config.yaml
head_dim: 32
vocab_size: 8192
qk_norm: false
init_std_qkv: 0.0414
init_std_o: 0.0
init_std_up: 0.0414
schedule: "wsd"
decay_shape: "pow"
batch_tokens: [16384, 32768, 65536]
seq_len: 256
train_tokens: 114700000
Each number is 500 + 50 x the weight over the matrix's rms, rounded and kept within 0 to 999. Layers, rows and columns count from 0. Numbers have three digits each.

# layer 11 attention key, 128x96, rms 0.176, rows 0-127, columns 0-47
475518428560497496523524481503617603556505425527493477525513514528552615558531534506515473488497509495540496475488437471392411478527432469530558
555434479498502527530488448585476482533550449488544531450547546560498547456397465543488544574432526462535466535411567458497553610496544525552579
515547455542475434471424442616509377524501451541512372503504540444399614577574507500495493505458512509472519484584456468496510437440473399505467
487530493525498503478464454537464434564493554474534535516493466488527544529471468541492477547563547545491497549506457505468509509525474511524482
451462467508491505425546569470487469503460522514470512500564502559489577506575515565484469468586465530467458401538554523526445494468476567482499
557541553492451508484490523490504454504538521497455495509537499468515568534481522425530459516591565494466543498576466485519453479450486549458517
523538552552573590432417559401503490512468390499508530505502512537550544483536539497508451540433542498463459495507495540467425392530487460601461
525433595536505452434496522509428477573564512512589497510479458528508507496502526512440508567528490529531551479492579423524483505487475486467535
519449502473511441474535501574498468490507520457518469526430479439531540546523516503473483422515458443449443495457490515463451494543487515558520
513502517480585496589465484519530504495462541466476519542511486513519563471449621466524414444496470471532549502464459429527531459500515464502532
515470494550527555577446489452486508544556510518446469460562508456466500471554516574492482434486481561529487574454517457545456486494416572570504
478518499519570445497524438492547523581526473441555522508523467522503606492482480490493549489503551499549591486510547504506448500521384550493497
580528499431543495410544513547547557478425512540487453480538426471523549499536499507479507520510427540480480596624481461412366507489449447497474
529583502537502501555551545420515504489438464419534529488388527511495478513421533529525532530437514534534498634397528608576476569446570523588532
500493464520590549557495401495430460432511543594491507551366541545452457537432488523481535507540586509472474535431548536569499524536507513534516
511504505489455506488506518490531478565521456509441502545443572458410500476490477496437497537577427521472575399531505482517511452456589506598530
454523482560464468583558542525545470468583511401623519370502547507532448552386456499561467533462520431523474504428492428627400517516496473532570
516565513429557475600522508506589541510413568542522483485463481455454438469469363570447520471512485489552527464604570434442414485481504485518580
554526435429497517502485463518475506529506509449441525504482515504607576422500486517498536514522448492490578438479549464508489500518527630502524
504490563526436545496479466438523580540443438475475550543492547493440526473502539552550564502432545473569471592488473459483571526479550530481414
522488506432466504577489458495513465557515424510500425481505429589506579489523531452473574533502432585532476564518433546558464486428528494465509
531506535539498486491470447525475569506472480585451473560526524435604606474484480480484515453504445551454552512476573478506423475432514567480523
558387480456500447486558423482493501494492522505587460581511407582519485499461506469460517538524540555482511503447550568498578487535510586479421
511444493488550484520484479536428535480538477500483432503546493547495497441465479494555498521561411531523534618383534503468490519511476540513465
461575480478571454545494497557470433469541495510537450477584425431438556547507446561550590452473552502423416485472541500496512504445481550481502
446535509457520572519367526465513462564525497510508580520417564466509580485470466475562482525571469502507459572404511558496514518503429406490555
500535493483504520525533504483499565529480549504474498476549514478518488501512594541465514520484612445518517457483485499463449524476500466442509
502541494478495437594518503458550488529485454473473480481488475536594549539571421506540465606598492477631444472457552464533565509503577512552485
475456456431560529529517511546459484543598526490405459500566548501473501530514451486521459547566508376524548513510427538600486448460504454458512
488475519526477561459549512458503455572503572582429509492438499476525479580497471571515525483423555486462502494497515497461444481510620560501495
516492559426605443484535562593436469559601488561419631522436514514467533517550571420451520550542478465479440546550498513587476482504484557491522
494470447537557494465527573527467486456498487563500537556501552451529529497470491562529497470488540467498449568452436458544490499563474549567527
480610392543478484594561616589487532451521554500504435432501447478383522477443451500525479462544464487616415586480501475676520490489403454559480
534522442501558514404495554523475446490549503527641486553435375472518453499454432572506490545449457442477482629442497550560568502473358464515467
560569506554464517511578490447516471431493532512390508467503584435500437486481544538492538470487582587479451522511465594490518478458562531488518
522560578498582502546475548457496503506605510480403497332497570450505555498519497479464580550492454476499543505486370469546531460548495521499493
543540538534469484399450437462490486513465464476499563467542457545532622471511556453469454483497482530495531526430554441375592564477547478458515
533491602535511541548516457558517535469443501486525543602465478536372360505508482449519503457446498508533466522464523430504536544464569576485541
534424552399544545525515395453455527455473484475554481536538497503447526424438464587505525543447471475545440538446423605492516539496518424457409
452491529602489551540560471450452508555490426487567539494467496465414581513559416489558427488355523510495468465547491529479491543506459435504536
546474537470480512456429517501456531477494521461372455519549470549486414537546501509479518538554391460457497592499494467520337459468555494519509
488559479414434400468524398436494528486457497518520464434531466540404579593556490459542527472421546501515599414560511537510659587518611491459449
465468576494599448576542607516481451487471456404426466561522540571507445503467527345477411470500496441552479558515552476508510452488415547377452
534524476524495416498596546522410548509435568501448574604503592431524585484454457460398517498502492496547553476621428515503459408526433530523474
457380437580474496483578452475459525567493373533461432504482535574538551497480570541540512521588391593393505512458469564504529480495517532509407
490476544548385440440504480488459488559515627469527422453567418510472426474387502450485491598490525514524573608513464526474419611531490512378533
425429440538492507533553573387505435576549512551514452463623506500441488499486342544537450490527591517513567586454527476484427485424607494589538
481516461458544567535454571534512556506550541424482525533486400580503560513450472497469562521617524572492549601454411530482393535431375434316571
495489451592523501515425511415566379414545465455554574466539463478583568630559547509476464489458574413488455655479548400492437506516387595556427
509512456518560474508364442508359399456463384530539456552549444473453557505484565508432526517370544565553470539572526529534513548457482453549457
514490550478455485564461473496524532522467505365465577506610403420527526504493457401534510522569452555454501486462498506436576458498493427502501
540528552581468434505495514451510480462571610373580509422455555444647314498501546617554463537496519556397401424498489441540455537483509489523460
439519494495444566449528490462508473589534499477566533407394446514579592461467607526547493566480518528520425484592442550564415507537418567541500
464592469504529492445485447485455439540608534496401541422595500517447572507472611576561543522455573469484421529559551493540479516358546531412465
592468448477455526546583448457525528572521527540512443519443374486592520418427517561465580542477575541590526535438535410431523517400507566499502
589496548486447506589495502451488481458624492485551440513511399456437483455548509415523472442616459502463375457576511523492545471406445530483515
487490485528506564490585345585435363487481567546637417523531546523452489568411488442522660535538584400452502483468556497521464558585539500489472
500540382456441557481542498479499599420443509493588511505509416548498478571511548558586460365496596487480538487502538520485428526518422582439403
469509521484374469499588452488426529404450567435460454515464504618651408510570534480446468533473644421521501414554498458502488446462591485551510
551523505482488590496585585524602632494528474365622465355577494522549516428499490473559540473411329424479504572505508535502507447446553456465436
500464665465566520468542453501559501540512681582433573537539450493553444541465489534415471420445448501489542509521530483429486468470488453562482
523605510553467533510467454503537493538481549413395549619446548396456498466475420503543492558445483521414548461398454513492483514451515538583500
513571480443512539482509486573493456580472468447502527489387542469509412510428517372504454498540515487488473441449473537646555583558524482501598
461538464455518468396348526477500621438501387532417495510429541506547524483453507468495498455499589556495469462510555517439482604420460556392517
562477514558493495378614520470415446523603509542432506445487468451420500467460494544494482536460491483522415520516481524550417428540421477504469
491493477468479479547427473425499435566497510493511571597579435484474583495526497526520439436357549549512445471592552457538480548446563490518435
509573477513424526521570541526488596488464557384493484506561541447567513527551528482475505505455508508502494490466477397423515530459523520527519
439568438490492509518575494511476453473456583507434587464449539534478648477472509470487526554466564480539487477462422562532526496580538562488434
561477605551517438379526517467500321505574609539465475496570491489564461545487525463472498508510494486468377512514531546495491425453502600561503
490530521426504548491541511550539481477475554482552451349488526488515516487561530501442553473462498451513503557476488457491509525536516530555567
553556469457458457509423528477540495503515572477373536498604552389574512567495509536415477505521579513535534575500539449442510460435357457523549
490515502555443504433505547445521455380501423506457454530493566496542513559571595478483561472469610528497432456466434596515524519490402543425425
486545528627542584539481543528516494517561526589544515556564541449469503540495460464536546482479478500567495569417462555530521497454597438609517
511460465495465438395542460541484555569442540527480500571572524453569462517517372506473562520495515505444494450486435540516493477547664458518562
512471465430540512423509421532505640587533478498378500507498514549533608475570504505471468543632440556456502427455426480545497498472458526498549
427493454510513514510476561478455500423517475590397482537479619480488511502533571385528541478493426439448461535543541429508477509525574481482503
511488525460473537488413539492494480500504494391521599599499553441606499459513470474447396497477361481555474516501457526477532555588432445530519
589466476475510534519540568543529603438551522573366513466416532484439433455498562634524496567475484432608475455510427437483485451384502589542487
492530536553465480383496378559515417541400448553550525484395494458478546516462536385459452497479455523416566399550643388477517544561562502539430
472545419457499439430563565493543635440508526504577600430493504484397462603575531554502486371542405494499479489537558397446542494500570440464551
485442495552473566440445484467545606536498494510578482413633380495567555376538549448500530486528454533516542532521472554478370475529512460430407
572570543465391454570589539514492587523551489402449447512455500538405491479392416425512537473508461497476445574491527518597651453458531504556544
585411529472479484562497517403547500526551451475471511419521500476553560505510555446535541502371407476480491368513477496474667466507473531592439
414605395543583493578486438538551469461530586495441539595442441459553521542523463532572487428436498553514481611449473440563503400553458508525505
470503471497446518460483545578407546471476525469614419574499450503489441555476472468538567557444583411518481434499550514513497590539438473461517
477512536552413474550475525492548571521402485447478548431441540531531371465508547580587462508403463587408448553453429581494470485486568519425470
550422442437490474428401568491559526514449370495373505486530467533463596495490382411546520571547419557550507591414519517498443541523532512497577
486451559456602423526425389586500548545487441491472467521514581535499480462480535452464580461480441521411510582500488520474589588484530409432533
494464497506568435539495597487549539549486467496467575507528526431513515462505510489482529458512433482490512633455510579468555445539452554456467
428476406540531580504513486460499457567549479521534519355577590525435527558456425523583455523479580503493470528420583490456499565508557583460485
494564587466502396426488490446417567349479456471525437502550435523512589501556525510492515449338542411614502545440558557417504493404507557519473
426517541463525512516488499472528469431562547478501501429489466494400515470540507557538463550578479512567391637484607500632467492467401537508447
464601424503522457473417469517450450538479465518445611461597505484489508623438556481491550616425543523561469488546452563511470626438443489424559
574487427550512460548601539482575469533518454430621438586524428506504514525513505518506463534480421482519506559517429539519477482495451490482482
577597509507466508452468428533515565464483546491488418543488525544436467521560468485553461427423492509532509404492535529464543521472515475434566
560520414501469472468459534486545499498531539424530513428459473613546396513456532584508575529454539458453485533414523400512419616446460547513535
484505554527516485467517468447440429426468529560487539424558460492462448522453518447511468433494606528492494461532590455475460530492549519472463
516508591469508436526495550531475549586509592503593463497618576464455462517517512483511491494497533450518499481500457483495599418550531465445554
462520520529537501548439475499464519460542451477481540492530467521532484471513530514507458459438494464454490542477517504484538498508495482483540
565534426487501487459471447526403566530484545502385550526555477454473547539441497452394439421434451547552455530585522595484465512510494482458506
489553533626462579592516551469361512449463526556533500565482453451505470506571545461433470456485479620505494511527459510470431455457578506575521
436493522458544429413469516494573517524597536527550484507498450427438485429585519505502486524450413498460531524533510490544561470472444457494470
479550473502480526489430432528609542439442548488562565439505569482494566511513582501514465594485527560494474599447556489546443554508425409527548
457518543521481508512533535506534526460509561499519520577520508430502464439495531501516498531504611521554438535432436473563516567562536539447572
489554478540449472461483511503527496554551547530479541457495507440544568493603500514562483507470489456535487408558490546517498483492537507554513
481504552446480480547459498471488517555456573433470514513461439518626471466501501565544614518435587528577452532546505498504550459511420472491429
543494475470485514503470369490552531528545447495534481503406510543412493495506614537519542392528519513469506498520532496514508529492542480416428
499500484456525423469410506471505459565545452517522522516477451493528530501478468563493460500543521554529496508506496541528536512395475505482506
504507555546531449473464544537578532536478476450476418507489500519506484473526509566438608472417510439512543512561499546452505535477528538515461
459516527477506486475508423516520421528467542507483506407492526566478531468466552584452540559551515530478596515490447512592482431571482540494447
477511550512547499478528510438511498464464569491457550505496477507508442504531460441519519532467551470573472474465480534567476397496567505536492
565511480492479493478586547449509547538508534550557480459602511450491513546472560520420471507495498485496507533514538527581419581508415532563484
548449503510536544527505492503490538507526608474512481469508419497517469463523453573538449510586486501491456525510519425491418530516492451500471
445516557484462523467502484498469483567403496477534540528533427485494549553468528450468449514470509469465641500460509579453496565568581470395465
506495510488520499483462464427492489571440559581527565511556470528500544571629494533537531508453553453494469504572508535457469511435496573530516
431469406462476460521462535478508541610457519465490451537494554509577472479490474484548537633550475535532470597423449444485507515526488523531486
486491466455522493563558555535510534472557510462592597424543499515533407453468509517562485527423524478508502566413506521515469515462501494506513
519520503445541526472585476523582507464426519517486468507465448485486523543487463462532546529434474461440507478558553445535484453481478489540502
468489525440455565434499529519501501433459454540458501419490448486512512453603508557576526492511476513558496452524516510420497479472526463408464
550517558548452491543553479446416524518444484437513549527437434458517484565562504414508469393563450458530544565501533578544503546507490468528510
490541451544382415536527560516523460564472492493583493501511521547495489498442423462486551554525556562499532491492587468431506484497573504512585
543480378527556417493458553465421540492512475537523460495497511492532471495521517481622468516496476511481523483522462541484509512538485522486446
494490610563505455464489392481518512437475445525543516582542440438487577396464475513555486475484544532514493504626502527526535513487542500552460
485515532535550400468492527520535579525548483555476520483535516566498533484527485506572488484532488427457453537483470490526577460488504559539472
486530460550436538470503496480496536484449465503536521514456475558519437452481432543492429556509464482481431477501468558534542565476589472448543
570453554472509510566493474519549486487462372502540496481506437458499530518471428485515529529513482525461432496513526530494595495512466501546424
514526403459490490499468535557612541539508467496456559542533479503456445438523584512533487475527493450495480553514452538539517427433471606454500
455534461528552469428540586548526406450487527492461446535558522489499557488543557538525542533522575471461442581523450448577463517448414418489529